config.yaml
n_layer: 15
activation: "swiglu"
positions: "learned+rope"
beta1: 0.95
decay_shape: "sqrt"
final_lr_fraction: 0.0
Each number is 500 + 50 x the weight over its row's rms, rounded and kept within 0 to 999. Layers, rows and columns count from 0. Numbers have three digits each. The size before them is the row's rms in percent of the matrix's.

# layer 3 MLP down, 128x512, rms 0.112, rows 109-127, columns 384-511
098:465443561446444549507668402471491507598524564506476435602495510561514502503481559561542551424493482467504528584421457557493506599482484503595451524465501517500606504449490494613495491523537441451330516481556505499615412516516471534492556465505522557426470515501476504526506493464513539484522498502434501558490493530532419448472444467471510550497511555562520593484549458493514496429547
102:467540533565476571392573472484575405509524508481553582595498488553460516541466519469484413475533482456508574523454532540505370507503497492553372510428488500450465508439518505561519511462563424468564476418465528489533525437577596595621497459507502442503533503505377481468438500435499515536496446600444468544507473514639421436474508472520490580527503539526438482499463438484456533529496
096:445486481578453622570581556472593565528504488458542431561489514563508520528549527461414553426470494546468515412400582509352572474443497511533441494488440494511502492436484508396529503463517482447583485488512496573513431485531462508497506560505531551527559509499425488504558377565507493586558553468523470522486501503471457389460470510573491429506532526495453489505502631412553540504524
107:469386542527520468420539517385546428408502435522557519497501517598509489484515492696489605475457450496530557481478532478560442482528491500430475252470480472433409501497449539606476501530441562552523525472387500477469567499549530489477532490494527433540482576503548487495518529521490537409615575519492458437508482503471442501512507494518508467513501481516535521510504462506545598507582
099:488423528580531451398452514405488484572536498573432560551493495482504489566581494459482507646493409527538552461501519495517481460487493510440424551500488477442607497507461458516531501461517446501557503517519542508432503484495678530448436467482463495569507470505461529467472546579508503424527507520426528439499508485558475559520603431472498500539516512424448508502472438362573569426444
096:502574486399494507523559504493416504431549486555426500480506485472419512511530486566501470520607493463502522337523509454569524603445503502469584414459504496516478505470432518548541510539510473438530458521486500484565555537560477487568462529499558543436465450495476493462527506520500487443553511470457372594495534594503541510524489409529469489526511532413496422505400518619596521516423
148:543506520515564557494504526595518533509416497511588483605498519595479463561494399530481531489447414454478524393455483520538473552513503496437534447459481506460462504534499573482495511573489438517469504478455516534562499492382532433487465524506558567430472503502418505520549588377500506490474545537451429488500519489462592485501433593434509514475485423412484502502492574454400482516566
085:488405570507521478541569581502429458512363600486443476468503460565540495476542453568467509565550524488525401509539502546517564544465495502517438500654450441484513506462468466490491496506520419444453537504449489446487453549564453455511497438494555436555592468495519463573453662427503505496488518402505434450503479532445534521503574583493546599447478540543493514492512505459525610538531
092:531506433403465516479567497589492489516430468552612607436500497452505498492492515309495457561609389420548455488462488462515443383465500498453446536485536487463529505408495457435529503458476494565516512421600488535501441564533521517475452477497533452531490498496485509491482487473490516575455415562425440593496549496607538440518478512523507542450487544500518477500560436457485550510406
098:477426517470470559556503575400550581535409542422430501417513524406531516501506590391512525513585623369532526516570427502425508476518499502573426451549478527418544508462475393500528496552434496453457559537627523554475525598464444401478589500500483541494591495523429523492530414434494494450404564515480563552511589503485516521494463573340476567466534502555501527503519518534497539469479
108:494531546595540496472605467463438506442492573618511554488506530486521481404405403588505624510497384541467490461477381441476637469564495510501538364539497473465508500538475519455455507645473574476475465445465483521517477512531490528490520509506432506604448470496531470500460492569503549453459492447530513425495442590367550557485509505436503469495514418531476462489502587497528559528464
111:558442484475513518670570493550437428470551561364581607579496500520500517485446474634518532580453483537505515546529430448564639500480494497430575409371532520580601504540483593526528509526528509446518464487465496461494429523442497471456579508498453481481532526505599526512513521489485494464572451475493396504498550522458466421508440441483510416483506504446557492520464494529487505568492
096:497536440394468526527512518540519515420525634460600526609506467552458536500534506662493402474395505567458567433468509453544405557490498509595410404352497496476536500484487544475529492461463419558511447521519468561444459557460597480543483541492493490534510432502586507456578680495494506401463530510497463536493567522420508546536556541493513313568495505441519399509508544441526511449577
098:489526535490530407444513534499483490488533551525362469545506522449464526520513461468523428680502617378454551471537487522612591531536499499438468679459478501504402496443520394479480499477501518558440510528607499609469576520456540465472537514506456393514488501501495538465492547438491580622508389533543548492510519463414526495512571506487497526405492494544495411498473435488551471475480
108:527457474492437504592556547501378477523564427465609465484497495503520484433535594383482481482443326468481624485518545504416486464435502502549517602601524469559598501495535495514490498485548559524475465519444471516412553337511546488543510469507576508513543487500487487534497612569498548461552436479565522568509483502454463467506464524624531504557504497507543507490452539538457617457471
100:583554499443382557364464471476432518487384555493576472555499469460422479503409458445505459469585445480527463444515493534391442415549502501550529502449579519501503497484455600535427498531496461515402521490564507513606472417574540531533535491501509583441515534510526513558614536542498511504525478497516439498507518525433445516564503500477487505497508397539517432493449417463612621471527
099:489648523537536479507565510438479446441371427365564481450497488404530522453464477453465487513561440556514299528600466456489513673519514500489538432504620520549449499480504486458513503583475349539493488487565502538543528550468486493538529510507381485608528589493497443449390519439503468437427529444550472513501498534441586476450537464390552375523523663530462490484577443365500482496393
097:492483486498485554537485502567470492517627481412613571624495515478494468534599428531490488461484527509447504446465413568503477547525500499513508487561507508492432507508522528466515512499470555581452462517479506476583494518458494416458625521493474531467571410498473479510518484502513466512440429621430512501504498484382373466479429494441522550490514529390481487503626499508630388507476
103:471524527535500422600469490530459470620511424458417530414494512602583469499535515579507499503541415427508448627521545517534496508474506499444571493474520501502553503556390502534466502525465554576462472503661513480497517506530481516471504470500462570480561533498428522471509443536504497478494513530456480580498492528402530361478484472514480494439484480519531466497507549544477486420528